Weights of a small transformer language model.
Size: width 128, 4 heads of 32 (2 for keys and values), 2.13M parameters.
Architecture: LayerNorm before each block, no biases in attention or MLP, untied embeddings.
Each number is 128 + 32 x the weight over its row's rms, rounded and kept within 0 to 255. Layers, rows and columns count from 0. Numbers have three digits each. The size before them is the row's rms in percent of the matrix's.

# layer 4 MLP up, 320x128, rms 0.389, rows 278-319, columns 0-63
102:145153060152173161145180141136131131139078075160154102111166123161057160106114122159117148112172147152144091149156119110152093071101112147183101100152141126169100130151127074111200190175120102
109:094188111125180110154139156120095120110103116057130124065180144081184050064128108144163127090182173137163074111132104139130119077129158142111071108157156083150161173077125120190126102104141106
097:039197178131150076115166162117124110134158147113120097123166077106083111137142103078090121168104171119144162110139072135131205127193134129137149089134120109153132110114163132118145151151127163
104:111117102084127095100106095170064120124114172115088115124156140108100095097084097076140098150184102117154168180147077207141099057117166111145131167145138126158147106110153105113153122089062115
106:121092141110150160030137130138163157145144113103122105106103106124100053109108193111129147120114124170109123161108088177119169183113109097103118124118159186149180103124102088173137181123095097
095:047116201136155118154134121131165169072142094145176111133181096151110107186152160155100150128157117148118100126115093154158109055144191095064153100134158156115053053108115120062129109151135147
110:113114161129191135100112111137077185080151078112121144093090168137127125090108123132156136113155160130120123151099091106153143165063139114158085183155084095078181127120120121146155121178154102
108:088158157181107152105114139156171156076160191038098096187164127137149134131115118125147115095106135142105114099165108069118122156121119110073132130121091178167094154101130130138148183103103176
091:128145102113068128127107152110179064127179134093070148119139127095075154149121138133097165094123137150134154173094088145082114179178105151148093081132125134158093133118139156116118114184134119
099:146114121089173122149133150162089145138134153110136087204162114113092199156120184134155098091079097106090153190090164161177157113143125138084169150131141143155136086105090111119085108122142111
102:095142143093089156118166147174141079142140151129150142040133170156138064125119211081170091099116150142163189145136100106149172116113112134132154063117124101131118110117139095147116162157141128
085:125084148097135110149106126140120144177161112108088077136083159137044088090143076083156144156086119138160116147164112102146138144120135109109094189096109110187123161134137093093157098149070119
102:195143154102111118107106159094149157086179123127075102187103158160062112127053113142119143109106125108139136190097099167150109183154146138069132112059154096095172131170103136176125143175085154
093:127049142076190153152136139108177075185145114126102142058112135212129139136120096103106089204143141174113096117089151134115128146146131086100119167090131111180135094095173136080160127137137087
107:124074099151091108176152123134190171126110085103159126135119113084122101143113149168111074134106145129135088151158167186127122171103127141124143111112123100175133144155175117122086147088102160
090:125135080104140055136104144094126167137084098113091129085130078138188082152122063161197151119131123122130169120158156164132173103185115143106192115159126108150157131208132189181121122099125142
102:107135170134119113119133108126123103140065137067176157082118133071139055182120119126162172134098168133116176161115159124194153104152136096092146157120162123096123141171096072127147105137214157
078:134138140104091166150101104184125044116156160062091114112151107137168125108165204163176150156109098129090062084108133126129188151161103122140138102090142128163084118153100157099181163160096090
091:089163089174094147110173126164108135098111092156110150150182125082056105123091154135076148137139101167144166083158137118166172094141123145100106159138128180129170116129124094179141161080124141
105:111081110135121104221142114151134133113149125145174105152067087094120176161158142143059101176144170216095153126121106155087117141114135117145144120123146076143106103127138111075127146050100092
113:153113112123114093121067151094018128174140171119112110109087097128154161075160162137153152191088076068079134174127123090152105133188053108098147095181114087122144168141121145151131145100176143
096:096156168120084124155109125093120119109199127078157094130104098113100086151166144096181125106167085095129122116120128165169124115065123131054147084173075124150167123174081130141143116181116153
096:138126123147092149158119153145143176170099144142142108167123162062146112167197103147158136187085120063159120049125122083134159142138128136190138140113166146106148081121128099084148119159124084
106:103141136124089091101146141098137122161084153082159124212102146097114132140079145158123126141115143167142175196117065115150136139175195144177092140115153030115167106128102095062157090148126085
096:153181120110129138124089107154148100057125084074124121151199121122149131134099133170115112141126141124115142163131082125075108154124075120083114154107142159146104179091096107115083161133106120
099:150101102112094095114098139081158114152150101103127120109098137136120063141144158129089107096129081083118114123197087138181116124159177118112148129143188176110090114151119104179142142181146133
101:137082168147086106089112094107128162164134091149125079129086055101178147069128156170176063139186104118102122162125166123118090136133121126177195201117108113198150119128140099135123077132199143
082:186157106086097113136142153118067139165165102135113139055143128133088154091104092137114121074084109130180089138103163133058117176136101087157111155105153069131156170105107135167091158138175112
095:169119125115094119101141065118144148150159131100107142175134148153146135126106155113090132096121095077098084187080176132111147098099147188161167116141127120119120127128114114146124135144141092
103:093145181158092079140156123151099106149153147134119106125149135123125102135121178123081161102119100154139172126151093108141176128071143097135132124141134132126171147100133165138137117107138176
103:110089114190133094171164092125134092116155080129171159075028159088171129088175132126098140176100108094142112116133171151084074181161113097082127133142131149098132136100165161159084117141165159
092:159102089111151102127141133112125105115122145163094095175112157168165135179149173148086106104105145123134143105076144095069107079079176151092183078142167096106109178150133176108126168147143174
102:124177140148133101082176145108132115072154143163134172161137122129113169114073146101139087140169148108142115145169147144116066151186135124105168176147167141127083132125056152156121056163143130
087:099095095105118116138173143113142095142159135119103133175159190088181147192110083120119118150111153159090121157127106161128156099154145127142097065103144166122145091128084109076122135065108109
100:120096132142065124115139104155167160163162126107124149128143171174156213075034211070138159143087132152121103169100151131074113109134097105120181096134157154128088103136102135162117123165127075
102:184154153106107147129108109098185188135184133168129139105207157101106123121091170157111113093160083126135118147166106110121149141097145134081152132139118138111106104085109191124096140134105092
105:127174128069120075148121145127152127117176078151113116080135099114144144152220138119086109082173140101110096137127104123140150155178150153104073171107170133112121086139054129139135129165119146
109:074191108091104059105099099107134148148145104148159145152106095136132127092128073157113128113146073114139147130131079106154119154129130125161121116133083137118146177108173100080119189145099142
097:136138174145177203062145104162164151078112146117122152164184125184081096170135088097146114202082125154115146184113092107113121117157157092104136146096113153118123100102126136071107178048167154
095:085120148097117164117121145106123167077191069087168122108183173123138136134105098134138110163112076145146149099142105076154129102110135135179175121117144124167121173093137161158047107100110163
103:136067124169144122125175138165079146114130173086161165147092161181171069110107124108061147129136105086103107140129104093112141134126116092168129121121144144169096104100183166156132146131163140
094:154145210129140125097073170101155122114093101135184132141134147147150097097164139107151117143137128043114188147142136114130040166159163093125141169171130118112123103093125142131120126171153090
# layer 4 MLP down (transposed), 320x128, rms 0.685, rows 278-319, columns 0-63
105:140160147122149132173146189121150120189100114123109104100098137128133105107061129153155129183102205104155074122131103123179141078163145129137082135093156139107120105142125157136132072091156178
103:131148169190134139149064094101150152178179096159126164093130126132127180143127142081123058137129151111139049098085137145161125107093120147091103104100118135119071126132117149116154178122176135
100:100185134184161093127167194068100211101116150129102157171157119123160091118187140105109130133101162146196129166105065163146144171151113143154116075108170064081161116159130162104167126144190133
104:139125122119114115121084114156128136128167121118086079089118142128178139060075143057131117101173168141089158133181157163131143151104118170048146112145114124170151134111084141107151082086155141
107:184076139119186067143130147108160136113139132144145127120143121159083133136113159144152207122111103134140132117126106149152109141116111129069135198137113131137150202171121135139123148142139077
099:106101124142147133109176053180147111114144055127144067127094139108137112055132151138096167124176072114149140159069109148121160129113096088126166145089121182151112139092148183111111093185102132
105:147091116180108113121121125151150115152136085127112075145101069140149095137138089137135183090122203151112101099107133082038178167089153155196131186097095140114125142140119122198079131195128113
101:105120117137128154089141186116159110142118135083156114173122112137144120130159150165114106149123094048130107127120135127081102119099108193125171143042124124161069126143120190089159048126142107
099:194109123116126164113157131118094122107148140096195131131156164144146098166102205114168171151168071136075146161099117086111164097101089120146203121116114143115188132120140149121073172122086090
098:170137113124138137166151095152139180150142070096070101073105064155153121176118088146115134127163094115125160154117110094151172131160102145184110100174135133133127151089152090162119114132086109
102:127102153100121126195098079101106133126157122180107147167102150157093085056134158081150132100117156107086157127124167112087132154113146142108127139084067148177128110117124120102123092148107121
093:136100103120154098084102120101127166081151133085142127149132118132106109143128118108124105139180109145153196090130086129101142147157148152143173108131174154051163146122083099170135159038074170
092:158154151081155109128126127120144118107186204122166178133118139096118180088066107170174163117111135123106080095121137098104125129064155156093121112116095164163102063151164132139089108109015131
096:099075092147134145148114128165127145132102134151169057090066145090116153099142119095119102186122171120125176167136174119216101157156144146054116128155138142123142091079157124104146150077122151
104:136186087074104159120125139126134130088086173115195111119178138094132149116153165155114100180116118080154121102115129182161181111181091134144213043130138142120088150108149138128137101124137071
101:111107106134153131130131138129194141071131106135137061158102136143140106135116158161121167115121073110151166120100061089156178119143088139109105105193145157158137106133164162138091151150114077
092:104143114147082196116193159179124107141050077110138133144166140173080134089099120161097142180085149147118142110149147123132132145123129159166141163130123090130110107109134132088142102111080158
107:157138110136120163146077158149146139084098156108158209098180144131067162143173141155137098094088184149085100061144164088106108128137106101136096057145117072136160052118113073175089172055137128
094:130120165111190106128112120106105134187101108148126063107129137107136105137167142083147134142135159185164142126156126144158114130131124142074072110113086127115083169175121128149138121099169143
102:078114089165217114130119164102139130085102139126127120174079082117170174088123148152128142147079159097139197115152153186124067155145091176106168127160116129103130109114153145112133132105111041
120:104153133123153117077098137165101154127170171045120151150062094112124135161154109142107126123095136095154190051120144108120118108177117137140080136141171161067145114129150173160151141105166104
090:113146145138141163133127118119180183156121147160139121132176166120104152133101098170118149197119211147128148126087072154156098114157172120083129085141087107145083112109066177144110168154124109
107:162125111156125095160111111137097107148115150151091154132119130179114095082129159135168071148163063122171141158119136119120125095146130097094102133157114126044093167142165096152157137158197106
104:160109192123127115143162174142139122173182094108044102068174162116107111159196101104112144130136104149127107112195153122117103113120162097115077099132128101150081108155174130154162166128128154
103:102089123157144097120095116111102062155195191138074153174069122104113139173163149067149118137151141126165095100126082096149134104164128112135107202113122165086148122188122154115071136070172183
098:137154096099117146165125102158132126119128179173139105069142139087103080126125154162183122129132165130143123106080109131133107131097098072120133048067173132077177132104126137113154098120142100
102:160157141155099175119183113171100112128160122154106119134106108087117102158118115154200150102136077143120145175085141064095126154132076171143129078095135129074105198122117170159092115119130120
087:087164138143125173109125122192124147040106162178134114110160160095179128188102141128173188141129133118115141133143136156196103115095098130114193085165178157143152087118191102090119152082110150
094:101091180116071107126174080151124129099091174179119157164132097147121132110150122120169123122153164115081164160109123129091118129150122169134149091070126194096172149115129091124113099097194146
098:062167127100100106112162144128110125128099058159118101142149109129112108110137110105090084172136146105124127133135165113082108208193173123105109131132102120172136159126135082103159139106079067
095:195146207159129137122114117117159138126060128143112166111163050163088135161125087125085125152140120172132130118161107113070133152172216072136063078124099134156086137135103085135064103105175102
101:157122145141080097095111133152125118155115048136139154103183126064113134163140110109178111127156185138111118110142192112153150107146147111129158090159135173171118071088088124157096121066095203
091:170136146194136092111104103073121107101116196105085140118123103159106146143123159096114171108112076074116170149088096149133137134122097124185121142093179151121160149154190174045064158140117084
096:160158102096066121101110121138133138095162120145097076049110183130107137149089155150134154097074104147141135128135081101096123186080140125136121157147155169146166162142162157117089168150158084
102:164126144138126086160070109141134116107128156155137073084144098134110104095148163172173149133163072082090138122170141124118165159139110104111126116216083169127148154104169146133056106083122125
098:142171114154196093184166165102152133127134141123088109136121110106093151127067139085132031214133081174168111125141145154087153105046157092139093143108087092093075159142158109144181158131150149
093:097095176142133186060140102150052104167118063083176127154138117113066129144164109104086127146127144111126161110120151105142124152121104105126168105168138089150146074114141167143153103097073153
102:102140085135192128197115106163154149108082117115226145187208131109082118131089144159129136162196148080089143167137141078060111112089163143145124022107169129109138145119173112122087129160098093
096:112163092178157170150072132144169105064135191059091110099097084180139165118106108100136101217127126134123106147162122120123077128149131133144164160120101126127117180121141174110104128081107112
091:108127121142138196152169142209118140085142120116136105124214132130143150166148142055128161186148181082140123090140121076165143138101149135098129098154126104183200129183139079156136111133120139
103:117107127076103100074101153148113123110126081141156134043141154129052126144074158101159097083148102127121157152166161128168119121181149145117134069215120172096152163125111076125138172097135143
116:115162079059118140107095104147154087114123159108132119115160101118098128201216146164154110134154131104130132081139122149154120124140125140093178179145156159137162163111131116162095074079114153
# layer 4 MLP gate, 320x128, rms 0.361, rows 279-319, columns 0-63
113:122083133131145125117168100152126085107065144118132143082166131183155101119142209140138094155138122091134143120129091176137139101099073116065102133157110098138071139136133134126104142154092152
106:129145141139143129109107125138157141074149197162111130151121132170153195126109083138145078137171136153104139162060117089116140092119112179200101130095034117155102131214139149058187146092123150
102:161140126034145157166164126117153115150147139086206099112146135128125167125182138191096120136069177147091160087099080153085109125128103115159170103123100102133188123121178116091145173115140088
102:166179109157103176114062128137125186102102125096151187121149156179131186145114158105114140143110082156081137090093164082113137092106119215127124106114089100065094103138093164096127128126135132
101:154129094154126098110121166055159123148115144076141145134156102121120100175162117152073181150185130174086179110128128142070141121114130165151124092118102191111121119096107108085079136190078139
101:130102091142105151167065116144176131124186098140158166140151074094140204123087092097168070132116142132097192145076130099105121103161108135136168116116147133122062095109107170108126104156135115
105:102173192113155129134079151130210140127143163079171133154173140128144167131088112128112097145127140074166137166155125051122106146139110161141198074112170147117116097202126153102139182103122079
097:143124137133142129118135157129096148143172063134104142147128121154145109156076101122039122080113124092120176128122143160120127144100134088106079135173153066148104162103117064117090163133114063
098:127099155088162149137098090129075103132121117143093132139131145175123162144110107088099099179161101136152162167152152163099166065171181101154111105139087125174212127148134141176123080121090147
094:114124081099072113124096152169143101156125150125140174121143099186107148144072114172123173161135138099104120050135169085157109126125137152082164178057151142130091151095117165158125095137171117
091:148141129129173075060110117175148117104103113173147133102155140153196131137171146144132116125154136101084132162157159128074135171115099110109158152126087141161143125119097134145107132159140154
093:133106139188114058144091155100168081227096141140119119151109101116133149137145119123126114157168199052156134125137146162119131144110126176107121085196150141115073114119128080105107105130154154
102:110133157113156140207168184150173116187094081151143124118138117188101105123059095108107144038163115132118087101177139112143080127071055144102142080088109116135147167140135098127134165150142074
106:152118058089119132058134190158145100135166144083080141112125109124106081109150108133121089204081163091126154139085128134128100121168048163154146177147163137085057098139186120136094105132096090
097:101124051142143105134176103172100149104127133143131165151166149114118131118133114119112094128169157117187073088061105154138120138065126076083102101130148135139122130128128126151111177122125159
096:065071132068170179101166129144088123128091153122101131170153089119129115124178089115097109180049188130093107123136156166113154132107125122156085174159105120130155119104118126146136125159135167
083:117113218139122106165187129086082160070124108125113128084143053138154131148139112114130087153111092155126147165168134087126128136140143086129105181161169086146093141131091071088139136072142128
092:118169128142103102077186102155159066143110149122108131150096119132150131136141127156135096189144154111145146118153155108073144103167086134165134104139112213125191123102160131107137139184116179
100:045075131147191143113129157126146115185109127110148128130177143160080127120114143124160096127133143182093138131188169114172161159114145140084091099125064126096106099110149159136145148149118166
101:142135115156174134131148172087159139163149102157172143130119136162127137187103078123082084139148154153108123179157131126102081128134175123161205065052096123086133105138116150037129119162138086
098:063136091105184155115139135166093088209087163105151078130101112198149084120111107202146103082138170078176174074084136156122137062152153144167157101123121134141124159145106143173131175129099109
104:122129132124128143138150134198134135151047119166106119099147107148089130138147121130170134121127085153074128125088155100092098163084110111152092189165080111118116139100102134188148111165174145
099:187177136156133090134139118110128117195109165104177149100121081074122119136122101157156092126141111115152089104160087129096086132081117207088086098168078132119101119177151183098089102102121079
093:128122091111096136178069147129073076113180125138136120131137114180065159171136142146140086094085098110064109137122182142141091073120119127118161159110145141072092125105073157144104124118158133
102:120152150107151080158155159113067108124090145123085189090116186114099171088170141172110088160107110136099110157119129081121137119078088105148167063118149135147127135074111063105125131195116180
108:126131057118086114144084104173190068142110175136151184116170127116130083112140164114074163105103165087142150123152156137096069135166140153092173142083165143131096086150110163052140129115036134
080:061114185122122110123148100108109150124117105145132168124079186159106170127177136173149095156085153142151112162090170122105189119135100122109154114140159082152074180083133180088067119096177152
105:120143114093104148095132111166127107160117163156161058134100185128110146163191140172159116167135141137082162156098093140165131106139115125197130152068111094185147126180121085130142117157093116
106:160064072170186136129124140183193132162209150111100132091115151127131152129056128113161118124143125153060185127092169085131122128153134114156131096093160190157107105120163149134177098130094175
105:048100104167189101220117109181169109086105129135161116142176144110118177143133109149093105134113099141166143129138161122045087172153103115096091130160159137200091140112138091100120134106097154
091:172091205107169089133128139137137116185170115100081151097155128063122136125114166173075097084169109097100186127094123071141114169217100179138105147116156163136162112156141081103135090134117118
107:152096106177108149095128125155115066107088113042117120115175129109117174170095139105079103099155121069092141091137132093104121150122138102190123155072100185163102088150129106076150121151136142
096:157137156111136149087133125130138112078096076140170124162115144167087160132136115132139096130128075059060106111113182158108116109172069144099109211134152112118106116121100096146134126200090146
101:112129065138136106194125148140136125170106156131120152133129129142152133107132114128119136199124123104101152110163143113093094107157097093083154141114059107063131132157130110072122128155168187
103:143123092127099139165125137127171171147112118096064164101176056141101068152179077071181118176088137137123135059145133124196098137130117204142130108126152123094074143101098111105141174113133092
104:143186126130146149098080108151108109132115111168149164156162053132099153100168143116110070151094105100137123053118144194075098139074085116135137119115119135071155144120142115110116175114138177
096:085097067160122095077107190131189133196102144131117082102130115140115144154140132130154022175097153169088149129134142151133147122105169124073132139178077154177120114105126136148118105125146107
096:097083151102101075068129111132143130087115151145185072096117183224095115141187155168100078152144095095094126110105162134078086108176104142081177118191096119093102148135112109126168070125108135
092:085107095153121149107133069109087169185218097076091128123096135126115117149089110128073091121129138070127099150183138063154127136104154175081089155109120175126128132152149175129158191129122093
108:120106146102188082174114148066180081156159155171133153175076146107097142171155104144078124161124137080121152163140050118124104125160135112100099169112157134171178133109129104110144072123106097
099:153126132120051085185089131147116079127109223165175118123132074169148135131093190099109101145115174155116132132103086113161163118143070148103170139122135148114129124188123136173180153110120128